config = dict(
    num_hidden_layers=16,
    hidden_size=128,
    norm='layernorm',
    positions='learned',
    init_std_o=0.00781,
    optimizer='muon_variant',
    lr_head=0.00804,
    max_seq_len=256,
    max_steps=9009,
    dataset='wikipedia_en',
)
Each number is 128 + 32 x the weight over the matrix's rms, rounded and kept within 0 to 255. Layers, rows and columns count from 0. Numbers have three digits each.

# up: layer 8 MLP up, 512x128, rms 0.144, rows 61-113, columns 0-127
# down: layer 8 MLP down (transposed), 512x128, rms 0.0695, rows 61-112, columns 0-127
up61:161184187135130168109097131156104155119160111106092158165177128146159073155142118054073112129140079139185156123136131127135070142126082133150183098179159126101114079150137151094081202158165141145095115154144146131082132095113127119126088127146089128152103116075087102142118141120109145153092170149150102197139117105163090117093105154084135177069133143063063173147085095091137076127125
down61:101136110106170122156185119131080116126106129072136153147104098133090154149104152131111133083098138146086096142132142115107172140146137184145076102088105120157101130135160100076170082091179150091143096110115094142171144093161096120126166131117049161132069119204184137147104130199129128137121149212135159069155121150106144150157068107138147108132173087095114098078117163121178143158181
up62:114131121166114137209114135148133106084212137137149116110104117111160145077123071120097148123106122147159156136125156190153110104094148077143157152107056148152169149122123112143130142086126154141118057143113121128089131141112099125125137182038090146093080139134154130117193130154092185136100117159141125107130096138105122100074130110129171147097167158121101086140139114102132111116153
down62:110123096108108136084112085144094145127121117137115129125133204172081086143110126159116114159143142089145059124138133147140107173130089177138167156143096129106130100145061147140180098198091090147177163109091136166145116132140153172123144110123151099137115143160136152137094147123112072066139104143145167154129103170178101110132131140104071131176101118141098107087110137172096178141083
up63:138156158113162091117072073136119108115122138159069082127152170145071158091122125125075122114064215111144124138151129128120180138170125213128101148127107098102084194078227133087101127147101147111104134057117115070185184109116095129103086096146148164121084132132110176144090092142138074213120072161128180107141139115181158152106170123095193069185099139140100091177167061132108102112129
down63:101109121159177111169134128165175088104141120101220143077141111187117110177159113078131156168173062090138084125122137153192132113158118126116074075135131143110096079072053136195150076159174093139111123172139176202125176121159159135103128153138102098130171136095135097108096119109153151137135122049145134161132099035150127091143109129132148158102161138080109144083115187091118117167116
up64:145169166118121080146110165142146156148118187112093126126134150122124098152098120108107129120120082163167130127149095101151127160114135147152110141076121104168160059139164119108104129111120158104155198133139108125139127121094155132162160105141156108149137079087118088076130105093155159091118171136145116110206115099112091118121107177159135091079070078120122159164146093069102121139154
down64:129074110167105177121124131179098186128157133131132134149121142133134089068171159110124107131150146168111104116138113142057122094110114141041141180176095077076119115183121121128093076130157126108153132179119177153164074159192103116110106071144187093094153054164146163151136088171126071120131089164151097185114117103119110173159083101115169143140149106149172124085098162180181108113122
up65:143099115146139129167114180109110128192134086110123151132152067199093117146093106162119131128111134150128113152148139133127120139144122119150098152185130127123190101153150146112148129119127177124148104104104178110125114073113074122107151098142122120110116111161145183133130137186078107106126108163117108152070142128123057172129132107121142128158125122112066126119129068189172126125147
down65:099125149147120187115120100113117155143110132151106146110100169103131158117126125115138098132107091136150145133070175102119128153058193076102141106133121151098097070150167129205073104113134106123117101166146120094153110150109235128135074196192126163139072118152110105127136153076136130119111162101126115133175150143076134125171146136166155082086123135126177143131135147104129107105109
up66:115110162159086099131100091123091058060178142075106129120161085189122136123122177124136120143129094163156112216118131029110208153105071152126089139208151119075121094087113155163077174128132158154133126130121106175069128157166119166099072087148107124081143101047109074105139090168130119245114186139180136108117215115150188094155103126126174082093129099162099071217115117160128126140094
down66:141124117095186075184082098181118135091144121185132062123169105119083094102158172127115138119135099174124117114105119104052137179139071108099174076141145150139173142114155164177140181111070100123166112183159190051151127122169145135177110130049098144130135095172148064076101060146099114108094164208145104110119182146090159122097104131124086190145203043151123087213150194153097071090160
up67:182136151203074098180156128113124119132144060096077109157057096164158142135108075059169169126114123147139146087107080209058136096086101109142167128117107177161126108079136180111132173068163131173184091154123119173111110117115125172094137073116153167123084153077150184090154160148097107179114112087109082130165072115148166117122107066120135140118144148129076164174153092155197064129178
down67:096074113064156132117138124132154117148085177202146098087154112126155071105133162125153146178087186097127133191172175052173164035094162202114093081145091085082186196126117057145171175164065142154104073106127114108049093114132123152152124141147087154153143120093192063089101158136132141122177133121110132120097178148139078145104201154155141165107148126087178136124136163090010197146140
up68:137196139180155085117165194100073096087126073123161121082126118103119150149133149108119135127130117133134126131127115169086113094126110099082156186170080159162089117111136116167174144139139148112129116124088104156094190145133134176107209057081107164135115206118149119102129141145100106100113057114004113162138092130074113196097127102131128161120156212070128162140146094094146173153147
down68:140106091135105089152115121134189145140085118109086189156093152098160118080144159113125094121156088066150100177194155114163156108137106119171121068142190093119175119107083150133125089142060145103151115178141164102112115122158087072170137140135104102111159193134115103110112135202115084140131145137169159122169160150148167109090121119139089069190102038106130110202163207142119078124084
up69:163199115166172121115152107060143087162194168161144137133149138135198060122086149122089164086126114120183173062128124105135085095167138152099109144108084118090122129087145133129152088132186182203077147156142097139151143104091086106170187147127082127098112159130141062065061131088147141102133141178090102158128095148124114146090086129074109159159225110082154120111206178132100121110140
down69:145088136118154069189182100065121125134141124137082131146105168097134158093119085144065105170093131048127112109133104148122136134126158102158102184067159137185191111172110202121068190088144122105113117075155133097091118124160113130156150156176151139142130130055129135080130063114046105068153140115191226190191092141083104114145145121194116042149158092141139147195141152114122115136126
up70:112179149132154098167104136152141118075128129127154141138185130102168102181135133086132135100138105080102166156131114121174097152124143143156152119069125144113158143114119083164155158072113131161105105157097133133109104121122112116118107105102070166095076150144102137127087091087090158044167139187149188124146129110088096160144139128133150153134200130170133113121125154111155164086103
down70:119118147099090103139151152110144179121103069155109079124186136160128156094150135172141106138127123175125118115171155123133152164117143156152123127089133159100126140164107122162111167150123113085129145122115068137158167098130114159104156125179150117144107066120135125128149105136125116140076171077066081147131121137147085126106150127170100146122103149160157128136098103067083093158138
up71:123121136111146111138134085133120122133138100137168115125147146101142118132130153133140119132154105117101104114128124123136137158127143174150138121128100138110118141157140136138081116142131137128122118114116144121153157100134160130144115117115097082123131119124138146109167101110142129107119145126141090126139128123149143103102103134101158142109141136130124128122095125127133132148152
down71:138134128139125143136121145136138164116106117141128149104136114136120117153127152078118110110090128140122148155153119157126117101121091135142121100119141101111148117141145126139133123108128162128153153161088141128116119145132117123095140120126130126126088148101126139149140116129177106144142123111140161127108166136123107117105134114128113116125086141132129124143159168093129110109141
up72:148189134129137180202091154099157154121137115188102163200159061180114127089128059096104214155135145136095167093127152179113092171152128105118086047164145219118110150186182169131114107209145132057112121123085118135082155156106073113102079086127088141129064139120099123121168104110105045149128118106149108090066161122070119129126105119077151195152137109131174095108190153165144089123127
down72:187063122117144121110109130137097078155139171128168087169083085113187105109148093149161152081161135160112137182134103085199127089154104111158140119087146143152108092191118187166144136096208161189091124107154146118166124181070102112156110098116209145079148138059091070158085118140106099144158088153113162134104135104094106056072165104167151109130149065125186208142182112110087088149136
up73:141160130139124188135111162094151154109162124133099139056151094141125140171114117127098112158078147151094156177129127053130110107095157193103112118116100132165190118137117134175159144097140146193128145145154108129116121071154146162128119121119128123127129067169123101120149128100138193151096132098111000170111198102114127128086120083192152169136151124162089072141124125064110182097108
down73:175127115180158138099129126150127076162116101104095151146146207195145112106114134157112115101149151142127085139150120136105094159143115105132092093175118139162110119104094182068126092151161138101159096164110124154201163145130096136185129071107104169127092148172143182082084138041124107104136132120047185102135156146112153129143098097062116103110101203056184133130116118146138152095112
up74:164154126149123129081104140222141157146127132166122148099123093199150131154136114089141105114149161109160138121094163107134130108169079127111130066155060135084122118141139123149143206113135096108093135135202094118109098157120101144086136078126166139146056094124155129111147120164140090108125165132096129123139143094099111110119121116107124187090174143112157138114180104124111102126145
down74:116108128163145113094080124096147138166113121165073118159160126112142168135135094104137153187170099115116185102113111112126145046112153141100129104136077173111124147159064147087142162087163113136115102087121074124141118155129110142169124107086159185128132176114141141129116179169139135152117157107136151145140138125110126131129144099159079097124153151070109112165136059139137194118088
up75:086135112148114122119138145068073102118154085108139109187138094154145077097135089143158126113132134169143127106145081060079134164107120119073099121123132135128172168095126190091089081184099226071121143144091146131140087120066161125160134134222084143113100091144090090115174139155193177078104176073122116099117167033123235114159159125127132172111143122125119195184089127117145116153125
down75:142179112065177180085137116142083146195099131113118093139142161160157165174063162132167107103107153131117173127176092112141112190085211000103198135127190115147125132124147135116112154049163070136105125111108125173151149121146146085162191185113115121099149147156096104097119124134103132133088106138111146110109065087115156102106092123113131168097103088143149101180139117147132149115112
up76:149148142118087048102141102112166170160103164121116083109136168207149126113099109114106110118151140145177126104107132120167181100122158214163108182106153110129192142080159077160106159127121091107196126159163098155187170119122119163135108058112083113050112105077121088152072132140143143134067148068135151092152149123108111085128121172145132144187089176158137104047097108104147120156141
down76:095099177142149121092109092176153135171095116136105156095151159098108106144130151117088164105104169139088161106107136097114162152155142158074079110124164144128123135119124080147149171096155092149159124139051147125146139121123130128164138125069122190141136111095156096094096154149123143157105178125056188133133133108105144078152115126133123114159099185111129121110146136150136075068202
up77:163112137124184082085147164148104134105150117130101099126119141116080102083093197136121119083121091157151139153181032060154117126167110147139067118169145116094110091116150126119067119120193137132100097156149142096138123156114133156108146079156157110110124113105129158097161096159143140150147143128214177120120131164149123176174087144113185136146133074096100078129168109142139189128110
down77:107127071140120160142125150075134161149116149103108182125139143156134113165156170123107172142154100044142104097053159093129130152125143122117186152152073143119109171136149117167142084202066117115168183129100143106089130157096136138178143137101054140083126145139200143146094134135139119096117133116135162152132135121119108079101160106128126111131055182136111151161120065158056069123163
up78:177122173151085061115190040143088145185165123128122108118124172125150153134118108128138109119109115090119126128130160152116074142122144131122117137145134098142178159070115105120137119121062095122146150163162136133134120109148146172145106148135131122140138139134117100083136161144130118083139108090165092079104109106123106162143120151148104181102142096113144117145104123156155160182133
down78:096165099130183130140108143135174125136049161166149145104144081090133070137113101117182170149150114110137092103131124148168159075136115127115051114145127173153101110177138107123112138093166165076126100072143108123100117115106126127128142103081125122109135174133162141166087147131115138121128183096111153144140171131094131090160144137130094128154092109124128158149122161161118120140100
up79:133118118097121165175106118128145157168125131102114119118121091143100107137200131157159106131175118145151109176112111150132081137133128173116108119153116077099122171182100131113154117147162127114158129163099201132141167152113101135148080117075067156136133133128191153139115123113108124051180088132129079153107114169162170145066164094149141094132107155152127128143127105162041133108157
down79:107150157140135070133100159106094093094080137101131129142122113093055104124077161097065141113127144098152180140137166114108128139092134149120132112093100102177167084103135157086125156138110098123079095115159100159157118124162177079151179120181177112107132169143158126120158126126142154179117171105114174107137120085115109116150126171110135197127132122139145090164133107096190097156139
up80:169146113198145081177142142178094183155083170078148120178116147151198087144119102129113120129155129162186194116108145090089137112095140111139100123185143122157163079093141119090098166119144114146094155100150125137150148148105213064124110081136115121130118171070119071120120057072085123085136054147154119148112136130155105148126116184101048160122095145106124194163105141158144075099137
down80:147110156132102140106150087147109104151128081140136129207133193126155161125091187103145102122102179150225109095102076132196144104105114150086130112077050106131114142123080160070144043147153127129074094125160117172132163086098093131123129063117098126156145132174171132089152154192182100139154174120119136092126123054125124181135132109082130134167173105134113109119111193108108191148161
up81:134082164194140042085098153112108145163097112074100126131083137153082068069108150073162140134112092063152104102101090077136152089099139161134117192146178139112107117123072171131137101172103095141098150173095167142116126139115167155094119129110095154122167180114166149137172155113124086150156121176156139128100100120122145151153152172173115082102126065137129137169155119163105096188175
down81:118144142146144135128124108134105122083115141174096142111105172161104188097159085126156167137127180172123184148156133158144115183129105083095143083126102114138149192103146130172140105132084128047168128153154114113057131175141074146093132154176078102170086097118107138143136165175044165083062130086129117114149135134121180109085103122097127155125134142147137144048087123163198132037090
up82:129116125164159106126089139154156137167061139154065101085144109175133135126074098113125150151133130152183159153167102132160148142152136118154126176106101108117121153119118142068124144129134125100181162162134148139132100115153083141114151141035152085148124121068142137075150147068122177123135126117133101179100147149099158114172106150169156130118092134091068098087142107144098047163171
down82:069145159100140116116157129100126094158082138133089154100107165142183132130092155098168061169143156134090132066163132133109175122114175136103128132109161134148152154140176115086111138127106128134098109112152158146130144124125174091078171143067128126163159112132087062169125103147136120120130141082174113121140165159118091117088182115126154087131185103138098171136154100141139156103111
up83:091171105070133149165112090212120111072154146124115118150125040129197145130091120133145190170111174141176139133143100159169160143153097137062114087127180165133138124127079115132150072112157138156127112084121103167118127082146117091099141129140102164087136119138113116111128145112175180094113145080094104058070149147092145150166115095157145142037103172182174173120163080117171050157166
down83:111081164057143144151148128116182179137093157123129133166152165119162143148121148101092080146084101152158166124151139156118070121157092143171177089113084074151102117136131139183152111168114135115154138168147035175086155120125152123127127187160148105084134154125141094116146098145178122089165107161089153139136096224136099111158031110111067151156118139062099052146085102079099128151140
up84:154100089147092133134076102136139097166125110151104116072129149150157128053144096171169164147127167105148155114140129114177103201173130176109036171133134150102106108087118127113123200133125081163134118104161123133167094097109153162126057090101169094146114115110097131169102129147163161120115145101169127171103188183059078211084057176079110094138119111131129135166150113129144136157151
down84:126130097113088146178181150103125126113110212157131134147114104130110114044099141079124154185163145150064125145125113172097141106159189092086092118156102142124150123044139084157100146087147134092156033103107127233152088119185106141147116106054125209161181108137128129168142115172156091150090157120151147136134127139109136133115182131108129113132087128091152109082139147156134097156118
up85:084158149132182112119111057111136148087164083149119174131117071160079114127149148105110069188130161193097097118187180126110093139134114157196107091166071145075078177141216115178133156164166149086089095087105096083111098070130113093145069088217167094168111108126178196122168136126146095149100124115143165129139103157117174129110128091107161110111142069150170143117176106166148169120148
down85:128148046148128148143106187090126137158131161090196178138130095150084068192132143131121149108185113117093127196124136160136176147104161138183089110089059128107064139145102137116176159184139132089135098171153170095076144188083132149100137107116104145072093103160192105099128099102121161120127178109100141093162216087128105120129161096128181205079100173094126072078122180109126090121117
up86:151138097091108151126113107110099119116116123145201176089084137144089159136090103134094129114128091098182128125114066154108129125123085118118157128133175163187129134079085137101154140137151135164158140133131148098114156156152106057143081165231179129088170163146082117141159122114148161116106150113100085126114127130145169135137104135086168117094143122165115133129126076141152072182126
down86:062144158171158118107140169132118147096121156127114117109087110135147103100193183135129067149155213141123124176117083127113112174108166122095086122104130092060113082127150187164136124126077148116127139135112115112139082120146173175094121084120174132107148073139126135122145169120130101122076097098111206110168146140155097076136151107133104099134112120163177204119117170085115182109168
up87:144130132111103116107162180114129128121094116123110119150154135130122096127110133115077163106139171156146104143131150154131093140126131150106159129112151129120126118081106121114131148098121164131144125120130131131124102116115120127087120137125104131162132142118082105136174117117131139114098139130144114104144129107135134126104115151131137145142132099137165139102118144101153166132142
down87:112126148144137103116111119131134125116143119134137106099154145130144153113134144154129114136137115134110116085147106118112159109149151080125131119125109116110101115167148116162118163164103120090116110141163127124096162128130135084166176116119163158140135086136129142115086110154125122143130139101136124107107144147139172120133109085130124109110124146138101145135152141148157124126114
up88:119096123145187084095150119196113171121136135162132119097090112108112117123087158151133148070091114102113163093075143123123167144128108162124096129131142093099100109119172200144076176112121157159167109108130148125096127103155139089124162123135074105155071123164165176153141100162139089113113134119137145171135116108139111121143193128153139130109094083129129098170112128123091072131218
down88:139159123135094151124167153108136124118133124144100129146123146161117132091149167131212099132205111113130085198107131129157093157146144122143125092135142120136119144137162111150091074139141079067121178186106066150121118139057114151162134133174136168096177101106041087083084141165176126085147110131129118104102155109103172120103081145078117141141171142135169137100078099128183144127085
up89:130123108183157075187130128175112133150084161106168155115153142194082067106101130167114100102117139121129116148128151120142091166121183109141077133181146120114078083141111070139150142111119102126084176086157127162073121105124131183154117091084095118107088132078089168081145154162173179075141072101143144184179133168134135123138151172145146132158144080119123109112132178151100185120078
down89:144112131144092151144136157094131138103120122136139055149137094198193157097117144115161176139112122193145165142157148114151114065142173091114217158184123094098125106115164104156100142149098190102102153100079109137123090130149129199082079087140148148137077105112191118130104119140092144053106145123134118099088150108128157088159139095149135150126102121154172088114059093200058153154070
up90:190121119087099106139125151146100152170139121093129101112121144123172120164086124141099117155127137152143165203157137126174175161120069149152057092123172117120119093114175102089130089114121108174079117110158108097163057138097166167123133076189149133100148105094108145121180136087125128136093081112123086021188149185107137142081084154138135104207103117173100184134121106154179147104142
down90:143113131105174175114155142144061115160122150158081130164151144138147155167095092196103056082157169134096154093096107174079112122091124113156164110144099109128071104047153103177100080136048153198155156137105154112201094112165091136094122187110145072166165117128117108122116132138113088153124075163145179181076093196172150129141087162075152077181064108160155110183069137172115102167092
up91:072136163140134129117148095140146175110112140167149106074162120110107141122117178117066121124159087117044131129144129202106155102130172141134119158212160123127116129125139073154129093168135117128047099119110106179075124069131123131103146160160103178100137148062103072180172109207118163152118182066114070140095096103108128141055131195189221156101157131128157143091099119160140143078149
down91:108163076148137078178119110129103147135118115111102167155102124128115127175119198122137138167052082102210119120137162044089126090112140125120132058103109108127170170147157170103134138144096167158175073157184159096170131167174163092065083112143121118128111178105198138114056173135083126079123128106178117162127102135155109171111152106131122109156132123086096135152124141096176115124105
up92:169136143110155142099148153094167110139139142105083120137171070118166135153101122097143164171156196147087142098036164149098115129121110143145112204118140137146171147136096091125182128063097155170100165120150200112119068124121128142106127122103072144109164145169103080173159094066152099102111094137125111075066143115113136113155157122179182188130102099155132148106130146157117120135137
down92:090090128134111144156135151092103091142101149151150152104134175122128127157125120171117097159116153108112077148149093102133134133071157152126149100137148168024141112119104103174119134168098166085127100152113134099142136136147148182133126073130154125158110138167180137134114097173145162133108094096125107184093127140171088179122204127059126072120156187160131093081099119117114127120143
up93:116194097083108175156110145084178140139141089120150144153113145141175128095061129164131173135073154098153158122084148100110151156067132116071090100030166182075098136156089168144098104119177061107096119150122137119163107128072144147198132148185129161185122156144127139111191076117138100128126124110174145135109146102158126158086089084142156140122168124135104126155072146095158134169106
down93:155071121155150089148170114161114115127074186113142136104129103105088121138183150100164126122173121115090180157158071186169090044217122104173126125156122057145112120119159112112149136172131128126144149135178150125143161135123130099116137120143116114085200149126134075162055160142121110087134131150086161113154125190133081078068185184084085150153101125097137167127169078134063108074142
up94:172158189149134109140148176178117140123098128095103156116141119165090157092089139055121165109091095068100171084116137144113137158102117091082145125134184120136170111054206156111137072109107196161200124219168108117121145154111121099081084104118205112102110056119105114117074155080158107107125132091120181126188148133123121147147144123194176145138156095161188120125171131115139113107143
down94:141156166091102150105112137086162156116143109131144120112083113145129100105154153164096118101126125145117109167067130125153154112078090106185192174125103127152131139157123129102170106129103079099143137163138109106097141113141140110113139139051129193172165118142191105125161159078123088117093127135161177092128064129132131058102126139143128109163107107143154174110115121150106157124161
up95:138178089081151154179126131131102133166150177147119146179187080158116113142137147148101135105137148113172124126159107065153135165112200143116149122125103111125118102066137125149152169175188147128087137202076150145075196114076080116110161147128079102137085122142116099110098127090132168040133163129119071123105124109087144162117117151108177077076169133084124120107122098135118113144173
down95:110107090049133138117128122115129173164093147171122126098068126103128179146108182124105174134059093131165160125117078131109118163178180109196204092154147099098124152114082084097090082071115073090139144129137095125187176162121128072158106124124111190132112114070124197145117148134050119114209077126152125097141139185154152138181111125178146127072120118149159095123147158178117139137158
up96:137119078097128134102129067133107111127122106155177140155105061120121143137121113158078151122184159127139076136119103158098140101123097111094166138121150081122111151115117160157136116074146170130173124138183171097107125097117082163112139188117091144175134158048149163187119109110141115170126113141119148144103127116175090134199152123092127101175218119138124063137115068088146173135159
down96:167150118096109130127151119080135199109128131123136133137143186081144123076119146149120091128138101124096165119170128145177120082143106126148148112134107144087122157082173161122145090101103083164168130116150176163114142146080142095089145115139185105128097107158128102141172184058119129117127086131082144160157125140135117185072158120116098092168076203155158142081070143084176178095081
up97:090047197113146163076120112125161117183183161149111120127059052212148111170128087166158126140167132146131146094144059074082086149096098076122114156123158106085119097111149141168136073114090136073160141142146162187159069124138093157167044152204141110118142119123171143107148098111077108120098105132076147155135093130151137065162195156135124135054168053163109177141171169206121127156140
down97:116100166016160128090135159164087124190149112179126138138150076178133102163151117175131087140092081125048174125147128156223147216082115123107078109059180148102162178131136105120138151136108074117120066190087109131121144077153116141123072139129160152114143099153129126112219122194117096133149117052000108108166137144143147152181134082132163106099131137069140130201154108128123057170150
up98:152080117143090001192139122073122142155143134164128164160092084152149124148060170102155152149078094096161144090059095106072107127069134144113170171160144112112147138113186153053082133146105114142150122101240142166096100137120134103100112129190112109089115088144132164112193085161136212142158138148155102147130171069103099103068156189104063121087180131091142140163135138116160097146177
down98:222156190164074075160195141099081108094111146100125204216117049092099174093035139115139104056125197170218123096121177119169162118131083187196144131133103128124115172113099127133149123099177158210102148165171091153134161107107133084109074194137122168130032154126147159074099124128115148110136122105113065166089105160079118072073073088094126118140099148115169121121092137093128117176169
up99:031081125134150082156110099112141140141114092144127164060117116175097116089131131128158072139163083113126148151125176178135159133136110158101120074143127076141175188160159174152108135138114157110190093152128142095126096123192100111082136172090094133164065109066177142142119108135165157158179171106130138174112120100092144093146149126114150097073154053051135117127186155114088092193087
down99:105125128116139140112214177128093114134100143182085129148158128167140084120121167096103161124109186110085105093057069106152137019138123144142194170120128174125078083063133148116145159162091067157063120116174148119192148117115138146089100115115100129102149179176125087124126125097129130123094139133144119120152124168112092162097140168094139165152159157135148082180121148165172110100085
up100:127161145219164100124136147034069125096105093146109133075188091146107047173093134065166155183073069127124114069126150055096110139080116172105136105196119167095124143086114156113156119166095180103135116125099143118146138170129113084086143144144106146142156212159120107124126179113132082134063185153142092206146151140138132163131096183120122164084118152115085169158163108160125063130127
down100:189158058153147122176106130093132163109093167137106099169162193138178167173159123092133045145134125175104196118194208100128132119138164098141140128126096038090159164110137077143108133179108066159160052148100101148097190197072067185049124168202125097154011156138112141203207049147052087162110162150088123060120130140130126117158111127123100122107094104098093112217072166143095163119079
up101:097155121104143127135144052113067149189061149106084093182068133188132144126088139088140158160104086090159090101092159116152131138077096122168104126122177154084148116093125169126150106107047110124160125103184126160053058140114141136156084154118128167168147111084113166108160148125131119131139204071179076107127178115155107146211139169131131202094174107095096154125126167123148131141092
down101:112080123107113120092105188092168060167141175136123145090113150153120145135125129119135131137225140125186121130142069108088150167178101168068136104161090134111094076165159115163125100168114158131133148135102104095177145112128114136128120089162055087141148114138110100105110117120146146094176077160146197188130071198103123125107093134123149107166116125107206101136109111106136132123121
up102:154163127182175046111124155073061095156090162124154164089159078146211123162085165156095178164123134145114067097106122143137135090091135111155094183132097126134140125139133116159208080171171134142089137106176148090109121113085089145083126036109135156124191153128162134117180120079126142126136096132123087129103139171138121151142139142149082109179128130143090152114097070146115094097124
down102:132081134171108128099100089135104107103144093126141172082184104104148117111170135168086094099133112094188102152040111132091120089138194128084196095108124116114103087102150136128111084173148067131161131165167126131146092186100150111115188116124133157148109096201167123140156110117192107095138128107115143157120129176140088152104156150143164130203102125144119209136107206105082172082102
up103:138097119144156132158091126093123101116077127171087142132199132129150168167093124150108046138099134081141196113082125143163166098159120214139126077068133166077068141150178150099096115081127088129141153153122101120113100119095138141125104098149080121188113129120142160186162117138056170124150122149098124147141116077122203144117157096111154116117106150168168102168150117158100140148117
down103:116132113151105129148153088158065158214161125076123152127084152127096152116109106108112116128182200146106119153191123151155122138138146083084070160183133084184163134095116137150113089185101152067112100105122167134094116130195107131174103063182150128061138090111099162104114111159097159108129158116115081127077115141172111134113140167113145131073105152163091191067116075137157154147103
up104:106110108132207105122111069123130174217103164082016159171149128126130185144080097165107087098150125122097128125114165132185100124129109122112119102173111090111162088110147060179160131118142128071114117142160168169073092106099162123110106174166119102106144096146152180125177115123115162139134140121093077140142051131123163171181120133154078131093155107105148132168129126152140131155139
down104:127095116095097170091157152124131113138106115123144126092159071119124098108103099107158071177180107129132194169133145165148094218177085125111119137121120085133110151103178178161175149141121112152120141119103151092146146124142160098194196051148108193164152111111117142103114142096116181139168150097113127169148132156159095085142101120124103062165119117123085147061084097171082139101107
up105:113125116121089132128079061139141148174070152129092154147135172150187087148109151094088097164156103141208121126084139126136108089122133127110188165098089110133092161122122133115126162143117111101104139160160133037119157133136118143090102140097126146173092119117222155126134196046140144105110169087091104176109087141118137159114096121182156164101137117103137158140124159150105126118078
down105:127132126139157038108137157114116126129153156134094110130110092105067122101135144143116151047144126157126088138157075099171141185151108066161149155197121131135142100106102096160125101116092226173108178081081115145124087155070145106153165167167152136092118091091140116139172127201112126142154104150123123132132126140138075083148094160099143098150082146138119134138112140171132205121144
up106:203142100168123132128158053095152105093181121129122172188162150126150149075158156125139129139102102076218095069123066074187150188100138131149104153153104135151105085089057099115117133171112121153105102066127168194185113159069151166140162115142137093149125176129095161128173145086169100122111171132223101070055118066135094103114128097113122096152106115102132172158052170121117118146150
down106:128094143146085135092106156134158154099145137137135142119141121116065108170065143078082191146121124123053176131104160133143129058164130177165143125097186159075099151061177134142139139158152119108144115134109127074123134121128099125190113105167147144147098106161086161144157094113101116135138097154129115194135111063127151115156142167088133134148188160155148107126130065099126077135098
up107:182144149112136080118106164124124139177135111144179124212098080120131121144129098101093150143147146162179172135156182082134160126107110199123162116076090171090134091092194142158153101173054102093127156103181064102101144088122159124080143103127108156088071125114148087099111116140179145177118116094108138109112108142120107122136137102091107128123116122125099180096114129191125120120070
down107:094138110076133106103105092167145148163151062137124082090149081122124087112118163206084129101157147139093148119094176105156143163154157118151077140109127078063107169150102118131111160142142161128124142125119148159118133106155094121143139109130177151194149109098149175145101128132123133074090158159112151143099165117085170091118106139212139133081147094054128121174123165091096145107172
up108:110118091060105115131168147088117168134110171112158128146114092143144146074125135146092149129125126123118110087087107144096181141111112147142109121121226089067176124065121136149086100124043066124098089145146102141178134156151146144134132064123157167084188133065128153126160137116195131155150142110140100092119111163108126137114162198155137132150161095120150072117155081131111073148174
down108:136132124108114134158144123143121138136136162137162103130080150095161144188093097133165103078162153168131138095114082140112119213114100109117129142120115196184101130133110118164126127160055124112186161165132087184143136155113088170146135120114134137125137096107134140145084081128097145140070079154125087121066172157125068070098141138118131157117128155122162140081076129123129164128111
up109:142164130127135104164151116095145098118129133141133182111129134147134088137120089190144108114098141085140088069084168085155169109108095161122089148095167139110117156187088125143123079060102071153125142106025143119117164102091163158155092149180068188196119131136137158126141121179048147115169129150144140127107074153083116166129170134166114166120116142127150127176118122149154138120113
down109:189081176100120131075158151199118154124051169109176031141093121156159159118128130110110132116118162128202089137128135165142117164113145049103137174149186091186133099120155067062142103149105124063122158155122137156131136131169142161090135137107122147078120138093105127163123098133187154135143123142059141107129168072131125096142058186083165127141167119116132109128100123116146166154107
up110:080111157121125117113072132082092110097121129152183155157167170130106181146115126172140170066164105124152154138111129127122140159131127162127087181106175104090122168098160174135155174149136179131162116118100136065164127106128099150120149124102173104051102144140108162164109110161106100090153126102065165170119086145104145144092144179100158155105107165156130116136140137103092146106082
down110:115156176187081102139092148124152143144075079077123184160171134121156098105123117208121130105168090101150122149126086128071065138106170092118120122149125127074147128160113115148143120140108126124158202124168115080128105143129127093167127188090144118111096090093149122134176149122139123154139114128158166085110149189106118141128098110120096186131077076174159167109148137147132109137104
up111:152119145099126136200096128140132138133157144160114099158164085100190114114155130129188090138099110113178172134126110150150136093146084144118110125089152164075084128149187116111107143077199076110193090068119131104126154109064094143143109090139147136159091134098108146116110084124075122130081138194101158157090143119157120120048131094154096139105129152102107109179146148154157137142091
down111:098137120184101163164118081087060093127147131059152136107137113129180115232149158082132166146167141165133160177061110123089158106145118063107092106198148139172135139148136172139135093159112153062140127135129090123118086192156192108157114130129152097095150176088107095124131127131106137148100175064166095117092124114135123100152096134087148139148143084164128153123148106153100084158115
up112:118121135160174101087077120127173096141127166122145079048136170109134148131134140095080123135124129129163104171181140157131174150166171111100120093136118126085145139171125094182115133141159149181129120134128162113159138137111108041142094119147133086123160124127128122095119101104174141106142076082116171162121130100109169122088103090166152057143143107122160111155141087175074136168167
down112:159100138098076104166169109152152095127087085094107122200129154154130130149135146165095137125117118176113190145076100097153113158124107125116160112127176145144169114152105143088113065091100101116098155139128103105077184118156129167155188150168140132116112067170116056126166165167128142107111145178116135121138127078156171094103103169166118140155123138119182107140090155128057097118056
up113:111149144173105137132128151056124145174137148150117128150123113096154124185116110123131160135142158133191207134096127096137145099080149109169125085113140154080198165157199126117142156085060103120098132090121088097093101166098146116119125120129117138127122149133132038089194112128160183170141061145093103129151133125171109121097110100143128136105149143147136192130175116171092127124090